Weights of a small GPT-style language model, trained from scratch on English Wikipedia: 9 layers, biases on query, key and value.
Each number is 500 + 25 x the weight over its row's rms, rounded and kept within 0 to 999. Layers, rows and columns count from 0. Numbers have three digits each. The size before them is the row's rms in percent of the matrix's.

# up: layer 2 MLP up, 256x96, rms 0.088, rows 54-63, columns 0-95
# down: layer 2 MLP down (transposed), 256x96, rms 0.0802, rows 54-62, columns 0-95
# gate: layer 2 MLP gate, 256x96, rms 0.0889, rows 55-63, columns 0-95
up54 104:507518507482490495496540493481483507513488486537465535518487510542491491523479520479470457524483453513527494459468516469515512494479468465498517524550501507514487522521480464501484469476468527474491523507478449511483484501507502500556515481486513496517488513580475520443511462499455494494
down54 106:511496493475497496480529478468502529509508510512507477507493502460545502473510505524495454516529514487478457492504487494514504471460485452521541504487475494533485425505524502510536483502462510503445527485492496462524516532517552516522514518496489476496546543480449544482471490492490537517
gate55 101:455471519473513471504485529459484484524557542543504548521519525512536508509524482462483520483503516492547508528542487488525464500520498529502512532466484469501480507466509502486465542549515483498465494462501482506506493490511525521491504488544472456495523495500542511495479515456485464501
up55 094:490453448499509442494490494503560460505497524431527478464480466505535497498514483495491465506525509521551508492518478485494501519486482524480531472549492492517534531531478511518488525542508491463513504520515553508469487517511504507485508444494503537537509493508533489476515490504511491490
down55 097:519558542482517505504513539494520484517485530512509508514524471510498505485444494518519488505542474503516470518514506528448540507533523508535479454507542520489502481514502503515515479530484483477487510556467491490541510494565469457529509495504557509456525507501520506510479484492510536511
gate56 102:503501487494489488463528496542458509485474487490507525471481477508537488537510486488480519509490536523490490493500456515469468464510503486495536560509494504521557524542477530533509494531484468527519517446516482551506486498473472449485488493494475459477510464481451475499461512500495484504
up56 102:489495498471510508530502501513473480515546505526483501511507524513505534515532467454481551507524496492460525550475513486494513482528461539464454525528481491527493483525500492474520516508498468490543509476561506518498489481512536494479486544509432522516495517517481530463540514524510531508
down56 102:468511503528504517524459509463505483525526488480477516557526466517441487561504505511497490515548485497530455492515469524512507502492452546502456513527473512540506473503510546528537518475533541524528519477479522476505498489512502499457465478485508525502483516502513515494538504484497483503
gate57 092:512549530519486486529501461466529533476517525487481487495462470470510523467501555512512528490476472498494465522478549507485501489451488516496500525482499503465494472529485495503502472499466497509497461524529493453504532511510558517446522514496502527511526507469482495527496538509557517468
up57 099:528488516495505472456507488476516488477514498463512527521530513531471483492487499502499492486497510417483474485521516491479519496502529508505556481525491470473522492509497495514499549536515539507503503491512556499458482495490469506526531491528428491455555481487544507456499508511504513476
down57 106:480538483507448451527504465479508501478484465516488538494493520515522520490506496456533486479537495469533486522463529508515479506504465514536450500475514525491491500459494522512518462485498516491521499513576463510508526481522517548481475500495545503555457519495510482522492480480494485499
gate58 095:475501507451508488487472485472543493502489467516547480471515517470512493517461518495507529495514492536557475537459514520496473532490493508514519505490481487490500511534499504445516475491427514535474478531489510520479494535488511490463450496448469477466513506485489485519480513462498528474
up58 097:495453520495493530535534528491519510542531534537482533491499510488532513508511571486480499500531527489547496469492486456515487487471536488530476509459496466560504519504510464488470495482512439502534487521518517514528508473502483510508508475515516500520533484526512487471485467478514526541
down58 102:489510494524509509511496490543528493506506519487470519492517475512452456478488511492493514502489569500479474525500546511472490478500485491493517531493494453465483532491510493503485473491498564476526507496490512472463515482497471510511512469502506518493512493567496498535508406539474531467
gate59 099:477482485537491521488509490488463478487485487463499514446489492492523501524511500485480484503551545502514480554457507528521467488538477487485495490509552515479491508472459514508456488507520489510500498549510483493491507520554486481547536479534479553502545527520506465539474490515485487527
up59 097:477509513510573524483558501519561515485518498490474485473506552494469506473495495505505490507469519494491513477514510493497510496497484511529489536475535544500513481515520490504489535490505536490507490497467482512553443501558522489537503494474459506510530429528536488487513514484513517494
down59 098:474497503477507519479505462491465466512528513509490486524468519488515461549503524514515499527471528479517469541540469488466471466499541501534484509504533492529505519502514562465492485480538464521495492465506480498495471495501532534522476502494502508482523509464450472531457494513514504565
gate60 101:508475462528518473497532505482507499507485539463548452485515512464499519517491509536474483495475470541542537502449478541490452518515507463494554529459535500504493507501498485500524481554501504515512490445475514512485462512522511502489503477519491457514480527476487531509492508520495463475
up60 098:500486545545462447521542472448527472476499495484500489568500492517490537475469512512489508492506481465500474524477478495501498480491466493532449482495484537517504493528554491481515517494480455511494531490532536480546471475502466500484472518506521506511497519496465495494518504528461530519
down60 096:492500483542514455495470493508518498489495490492437489505504479466484479537495510506469502533493522502520512491507506539485528518470469472466522535515496534452512525474492487503561486535534533506487492506482466466546491505460512525478512502475496443545491464509454483498465513478497536519
gate61 099:506506505555495471482447489525506532504506569496548518489484499477511493496496497491495500544495481500484504539438495461515496477481456507509441486484476492535506483483516512467533490516462523544530511510483497545502513533517489537476490476527521534462488495464500477535462503494509514510
up61 099:530537517531467471482507526447501527531498495520505450471508480500497505527539504495484511525505536492517487517511519507533524488500512514527535511471497488513493469568539508499492531455466506500509494478474515466480539498516461459488482502521499530534510489545546511507512525534531444484
down61 095:520460478546514507478540479489486520464517510516501534490482507501527571523505483472533531492460485476484478494524491531510515502513487481501527505519513505533472497489471510544493463458480538507470524525530495503523488528461505486505515500506547445477461492491457512535493542472496537479
gate62 106:497495517503533481479510526491505507487516504480528500520495486578513463527542528528530503500494515513497508506469476475483558493518463477512473486503467502519508492538477489464540476505503491511483529556492507499489529498506498467479530558523520498492518515555452540504511528449538504485
up62 098:502533484536503481540501507508504497573503485466523524534499530481465493472476454513530498525557472496520533482484503497493530567538469476492521495504492483530524472469510495500462510538514495520480519521513476476521506479482495521498475486523496513496426523472523476489496503498470466485
down62 097:509480506483496556470486510508486488435520540511516469494498517433496516493461477489465502512491494506519529519507476533477458457519526531511519536523491515497495480512532510505485513510525503489548491473532501486456506475497515494545519538477506517488560507477454503472486498533499500551
gate63 098:513494518489515506483505524451508498476496513509481461507496493503519480520471487467520501504490498532500472542459511500474490486540484527522546532499452524482506513473528502471533479505421470524508506548534544522476472526462483518478498502514522546515524487559517504501493488509528546481
up63 102:491474485515510447486460530539489485527555534524504500493531493529500493476480475429499511530509534527530521508481476529483476505521518498538476496527476450512496471538508515481488507456509532463517496499546473500518482527508499480450491516498471484489500476494495509524502514479458524552